Weights of a small transformer language model.
Size: 8 layers, width 320, MLP 1280 GELU, vocabulary 4383.
Architecture: LayerNorm before each block, rotary positions, no biases in attention or MLP, attention and MLP in parallel.
Training: 410M tokens, 3126 steps.
Each number is 200 + 40 x the weight over its row's rms, rounded and kept within 0 to 999. Layers, rows and columns count from 0. The size before them is the row's rms in percent of the matrix's.

# up: layer 5 MLP up, 1280x320, rms 0.0509, rows 310-356, columns 288-319
# down: layer 5 MLP down (transposed), 1280x320, rms 0.051, rows 310-355, columns 288-319
up310,097,163,170,191,182,216,243,207,244,254,119,314,259,195,185,133,285,130,189,247,139,178,190,234,180,217,228,167,136,264,158,242,160
down310,104,225,182,162,195,239,170,237,196,232,197,222,200,272,259,177,203,199,231,163,200,188,149,299,235,206,173,140,126,186,204,141,165
up311,105,114,184,162,234,215,161,211,208,203,221,191,202,214,245,159,234,264,221,217,233,256,199,141,173,184,237,260,184,195,268,185,148
down311,103,205,105,229,170,164,267,241,258,209,240,192,190,183,231,190,231,161,232,211,242,227,259,151,210,145,138,212,165,184,204,191,261
up312,105,139,215,245,226,164,185,209,199,203,176,254,268,171,204,233,195,236,131,171,237,138,236,181,176,172,147,235,253,113,214,202,235
down312,111,226,216,197,132,220,253,196,186,175,164,185,86,193,140,137,233,194,240,179,167,262,208,223,167,175,150,238,225,252,244,232,217
up313,102,113,197,140,192,125,247,122,211,100,203,234,233,194,290,149,220,230,194,189,138,236,177,87,223,197,154,198,265,95,189,165,179
down313,103,137,187,177,226,209,162,213,225,197,176,268,163,185,158,174,202,185,199,217,234,184,189,210,183,138,276,234,199,190,224,233,189
up314,108,244,135,203,209,223,135,197,241,213,175,196,145,224,219,270,202,155,213,166,254,212,228,228,237,144,221,165,248,194,214,159,196
down314,109,136,258,213,161,216,133,145,227,257,144,188,258,152,176,170,203,110,200,164,202,153,130,250,252,188,169,231,215,254,199,205,225
up315,097,212,212,197,262,272,240,208,153,239,253,229,208,200,175,238,236,263,212,243,167,136,228,187,223,175,188,233,268,220,181,208,110
down315,095,165,98,153,206,161,175,235,160,157,187,275,256,163,198,272,248,245,184,199,261,201,186,177,252,178,238,198,203,164,225,234,232
up316,099,205,226,203,187,218,274,227,231,256,175,176,167,198,236,174,203,209,224,140,214,243,231,181,158,251,241,254,251,205,184,194,165
down316,091,237,176,176,177,219,237,209,139,142,182,264,256,210,139,182,255,149,254,174,205,153,261,176,241,219,186,175,199,196,193,237,213
up317,106,136,264,177,225,130,230,205,182,227,223,165,208,188,258,247,230,177,172,185,254,156,194,163,187,205,180,215,216,230,245,228,308
down317,100,201,245,164,164,213,231,201,183,183,225,249,149,260,120,163,193,268,253,182,159,155,183,197,238,255,207,170,223,173,177,188,88
up318,094,228,148,204,186,154,240,164,189,279,180,250,151,254,234,236,188,247,229,138,180,120,185,298,201,193,221,226,162,176,150,204,201
down318,097,196,225,205,216,195,213,193,174,200,84,271,238,245,187,112,177,174,228,178,162,166,228,207,168,144,221,199,142,159,127,204,175
up319,098,202,134,188,141,245,233,224,168,193,197,254,259,210,219,186,187,176,241,160,154,147,214,195,186,130,215,243,187,239,171,257,216
down319,103,173,228,199,264,102,171,273,282,232,197,231,181,233,213,213,170,216,193,211,183,229,162,232,134,169,219,77,246,169,231,178,175
up320,102,255,194,121,175,200,189,222,91,215,178,227,261,237,190,235,225,210,169,188,223,184,198,215,156,95,180,186,231,220,178,180,250
down320,094,161,181,100,228,212,207,231,254,159,220,230,231,231,242,156,217,178,232,251,239,193,209,234,186,164,229,240,203,207,156,196,276
up321,103,174,270,194,254,227,163,192,224,198,213,214,250,152,166,223,228,220,90,209,156,137,244,162,165,121,245,163,258,177,239,230,206
down321,109,193,171,146,151,245,192,234,183,177,138,109,198,216,214,229,215,172,137,184,127,268,158,129,207,170,238,154,221,209,194,173,255
up322,102,219,294,260,240,234,262,155,210,230,115,173,214,250,261,183,172,250,156,137,177,238,182,184,220,174,188,229,218,181,274,159,219
down322,098,246,200,172,195,228,141,173,167,160,220,254,200,182,263,189,305,187,180,221,183,138,178,217,146,231,177,178,193,178,196,176,163
up323,091,127,189,263,185,211,193,189,167,171,184,167,162,171,115,278,231,177,162,226,228,177,163,166,196,200,138,118,200,210,221,134,227
down323,098,268,204,190,191,162,220,210,157,190,190,226,239,249,176,179,240,200,155,238,232,202,240,272,166,197,271,203,300,211,227,116,219
up324,099,197,117,120,262,208,225,225,166,95,187,165,228,206,257,186,260,197,219,179,265,200,186,178,211,211,143,216,267,165,154,247,256
down324,104,207,221,200,180,184,253,121,262,250,226,171,220,216,211,184,191,198,205,181,151,255,227,220,221,260,187,308,156,273,185,139,133
up325,092,176,159,204,195,215,272,161,183,228,211,169,263,206,212,127,246,184,207,247,173,227,171,250,217,207,162,201,145,251,198,183,174
down325,094,214,182,163,140,239,228,202,194,144,207,190,202,240,233,141,184,187,177,153,295,237,218,211,161,127,150,160,282,217,170,194,151
up326,099,247,177,231,100,176,174,217,161,182,192,229,221,175,206,226,205,171,170,188,156,229,273,162,213,242,201,184,261,179,204,182,249
down326,090,110,186,168,240,196,256,131,155,144,213,164,178,249,241,197,218,182,267,137,290,253,215,181,175,102,154,210,184,258,272,259,232
up327,102,212,210,177,215,264,200,234,196,232,301,191,204,227,226,280,181,210,260,200,150,198,270,232,162,209,263,285,235,223,259,166,289
down327,103,260,211,130,140,174,216,180,260,135,129,238,249,127,140,155,271,207,151,256,194,195,202,239,214,241,150,271,146,231,205,218,224
up328,102,229,303,138,194,234,254,241,190,211,158,238,115,176,155,203,266,162,238,204,168,210,217,202,185,228,187,231,178,283,148,181,223
down328,100,137,272,202,222,195,265,210,190,222,192,181,196,196,211,276,179,113,239,127,234,136,196,287,223,247,225,201,292,236,247,277,262
up329,102,169,239,143,180,208,157,262,178,246,145,196,168,188,227,150,196,145,142,129,220,222,190,196,196,249,208,233,214,179,168,204,143
down329,104,206,158,224,153,223,250,66,179,183,196,171,242,154,247,274,217,213,205,194,154,185,213,241,205,149,221,282,171,153,161,240,229
up330,104,240,163,181,137,219,178,240,185,183,118,128,249,187,200,260,211,212,225,177,281,151,168,149,117,172,241,218,189,298,266,148,265
down330,110,216,171,161,274,139,134,215,226,160,216,179,263,237,212,162,182,288,218,158,180,121,225,228,176,176,235,296,192,245,238,185,188
up331,106,196,224,182,242,252,213,167,250,150,189,169,254,172,172,239,215,232,187,214,267,210,127,155,155,185,145,227,239,194,216,152,249
down331,107,176,206,203,144,161,92,214,158,282,167,206,228,124,158,238,226,234,111,206,229,215,181,205,135,248,186,219,129,191,163,187,180
up332,100,283,153,238,203,210,203,258,246,309,205,112,253,162,214,195,223,282,220,194,190,204,131,178,232,181,259,183,223,171,197,212,147
down332,102,145,242,169,176,203,143,300,171,219,213,207,195,207,186,163,221,151,162,127,144,139,246,184,215,179,261,199,207,212,206,212,128
up333,109,184,272,155,196,189,228,276,219,209,228,208,263,132,200,224,126,205,192,194,194,232,174,262,200,152,179,141,193,166,177,197,222
down333,108,258,212,188,210,243,211,200,280,150,233,163,155,170,249,191,178,208,216,214,204,200,252,216,224,211,276,186,151,226,258,227,226
up334,106,303,202,201,247,169,182,208,264,198,203,180,204,135,156,230,232,229,215,197,228,223,204,177,212,185,194,275,197,234,185,227,216
down334,097,202,293,177,158,205,205,252,273,160,138,183,134,201,200,202,196,194,190,175,244,267,165,236,176,138,203,144,186,180,213,223,170
up335,103,63,140,195,202,173,254,216,184,258,179,164,238,145,187,205,198,223,245,247,199,177,190,188,228,209,245,291,225,167,193,180,164
down335,092,196,196,178,176,171,186,138,221,240,166,122,186,227,167,221,219,178,182,205,218,155,212,184,198,133,157,177,216,198,199,179,251
up336,102,266,200,265,182,241,218,202,238,178,150,196,216,253,182,219,226,142,155,201,138,206,165,215,174,208,206,166,157,172,72,195,171
down336,106,158,156,194,224,144,261,238,220,150,177,159,169,165,217,221,201,209,189,197,178,204,233,191,322,203,197,237,284,152,165,196,247
up337,098,149,260,218,197,174,282,205,191,240,206,196,210,276,237,182,184,242,188,234,216,187,167,185,169,204,205,188,212,216,158,211,190
down337,100,192,201,203,220,100,194,120,148,192,206,168,156,242,175,184,179,174,205,168,238,210,225,159,189,158,196,231,142,216,170,185,226
up338,096,236,193,215,190,130,265,132,190,172,277,219,160,207,222,153,166,177,200,207,200,160,182,193,224,242,168,229,199,208,267,187,205
down338,098,156,246,161,143,270,151,197,190,222,137,161,243,263,221,170,289,161,128,217,208,149,209,173,270,172,204,219,224,191,126,229,216
up339,105,150,227,142,219,155,173,142,225,154,182,243,186,170,179,175,234,223,175,205,87,174,240,180,210,262,191,143,213,258,182,196,267
down339,105,118,170,202,172,205,231,196,209,230,152,174,177,221,157,239,240,259,251,286,227,177,181,209,199,188,222,223,195,223,208,177,212
up340,091,185,169,155,274,230,168,167,137,245,148,228,244,206,216,194,164,179,215,182,171,126,254,161,210,202,182,185,192,264,198,203,148
down340,093,181,241,256,185,232,231,188,215,172,208,228,191,155,239,213,256,193,288,278,249,231,241,215,193,248,211,222,222,150,107,226,254
up341,103,224,187,183,196,165,189,247,253,177,219,207,182,224,215,192,193,239,184,239,213,210,195,210,215,222,228,218,227,169,172,206,170
down341,095,184,220,204,225,211,92,250,216,208,176,232,157,159,194,203,209,174,148,201,166,130,239,262,161,181,240,210,232,198,254,197,224
up342,100,224,207,143,232,115,233,251,160,203,183,229,185,210,213,203,180,196,207,190,212,235,216,206,157,285,222,254,194,232,213,262,207
down342,109,228,249,194,296,181,186,176,227,146,240,154,159,209,189,186,222,243,274,174,272,160,174,263,206,219,161,170,240,236,208,227,162
up343,099,189,197,172,227,214,178,188,244,164,268,190,186,241,163,218,190,171,214,194,216,237,233,208,259,217,191,150,240,128,239,157,281
down343,099,306,192,240,203,195,231,283,205,230,229,255,203,206,269,253,191,180,175,128,198,148,186,186,123,198,177,199,161,221,249,190,184
up344,099,182,218,218,173,182,218,238,175,276,211,227,131,191,195,192,209,174,190,158,125,182,180,190,188,181,243,165,152,222,219,290,213
down344,104,220,240,190,144,196,151,188,185,179,231,103,239,252,271,97,219,178,236,185,162,238,202,169,148,194,115,201,177,210,220,112,249
up345,098,141,212,256,220,188,267,238,189,184,166,222,142,175,218,219,249,209,149,228,193,201,220,262,183,150,222,148,233,230,212,220,230
down345,097,229,266,221,216,261,132,155,262,179,158,251,208,165,177,225,210,150,219,156,185,139,147,198,185,261,166,206,221,183,131,203,245
up346,096,235,148,192,124,240,231,154,203,267,110,178,183,195,166,222,223,231,312,229,284,136,219,113,200,183,204,184,212,228,202,163,157
down346,093,297,169,111,232,284,191,194,163,245,188,75,165,152,167,206,179,205,221,234,207,235,202,226,167,233,181,211,226,232,237,190,235
up347,096,205,203,166,216,261,162,289,286,185,220,164,191,190,266,228,232,206,244,225,262,234,207,193,214,233,149,182,254,197,148,265,214
down347,097,161,232,190,186,151,227,162,233,320,216,221,136,173,193,167,210,206,273,198,208,157,142,177,211,176,268,205,118,178,230,139,198
up348,100,191,242,230,208,293,247,224,175,177,206,253,269,260,182,195,305,233,141,216,209,158,139,193,181,170,191,153,254,172,158,189,210
down348,097,217,259,187,242,224,189,210,216,199,241,240,219,179,212,183,187,263,224,193,177,165,249,150,240,188,217,175,203,214,240,232,159
up349,100,159,254,218,139,291,183,151,229,196,162,179,206,172,208,249,272,226,206,167,193,224,235,211,233,169,101,124,226,237,253,225,208
down349,090,176,272,170,181,237,252,203,210,213,132,236,210,221,219,230,221,221,190,222,176,312,194,149,216,163,229,248,204,183,218,196,225
up350,101,205,159,114,205,222,124,174,155,194,149,82,144,199,194,212,176,250,237,174,252,157,184,242,206,132,156,243,143,205,237,213,184
down350,097,206,200,232,151,214,223,199,172,192,257,290,210,124,252,222,271,250,198,266,154,218,221,189,273,212,219,168,192,255,214,154,251
up351,100,198,225,175,237,169,199,181,142,211,134,240,236,173,194,160,231,210,173,229,182,248,191,171,218,207,159,188,284,231,208,189,243
down351,099,160,185,208,175,312,124,168,140,202,205,197,257,212,186,184,195,222,123,233,257,234,180,227,213,282,157,217,251,180,150,240,167
up352,102,143,221,123,138,176,211,166,206,192,193,170,184,201,125,165,174,287,209,105,271,186,201,243,188,255,225,209,235,154,232,182,189
down352,091,164,240,282,245,118,176,174,180,125,134,211,186,230,242,260,230,216,229,223,129,215,156,234,207,157,163,201,172,210,135,178,201
up353,092,172,308,241,261,221,265,197,216,170,214,100,208,221,179,219,201,245,278,173,150,187,180,190,168,173,207,233,246,190,208,204,210
down353,087,280,245,240,136,190,175,189,165,260,229,219,253,233,195,183,200,156,150,225,220,231,160,237,170,194,239,242,175,145,159,162,186
up354,097,178,203,207,152,148,112,258,160,224,208,194,195,244,145,211,190,262,193,161,179,162,234,216,148,223,238,265,234,239,257,202,146
down354,109,227,187,167,190,272,174,129,246,335,198,112,258,232,123,213,190,143,178,183,179,168,243,238,251,188,221,262,203,183,197,221,224
up355,094,146,234,118,202,152,224,108,180,246,156,89,283,227,227,251,241,202,172,216,230,150,230,142,219,227,218,157,227,127,228,108,195
down355,094,252,148,277,157,159,125,170,146,154,128,239,143,286,147,160,215,183,235,111,202,210,241,239,167,137,164,195,206,195,204,225,257
up356,102,219,198,171,163,151,234,200,207,231,203,229,166,167,171,200,212,131,230,138,160,178,144,167,214,160,208,220,110,266,204,175,173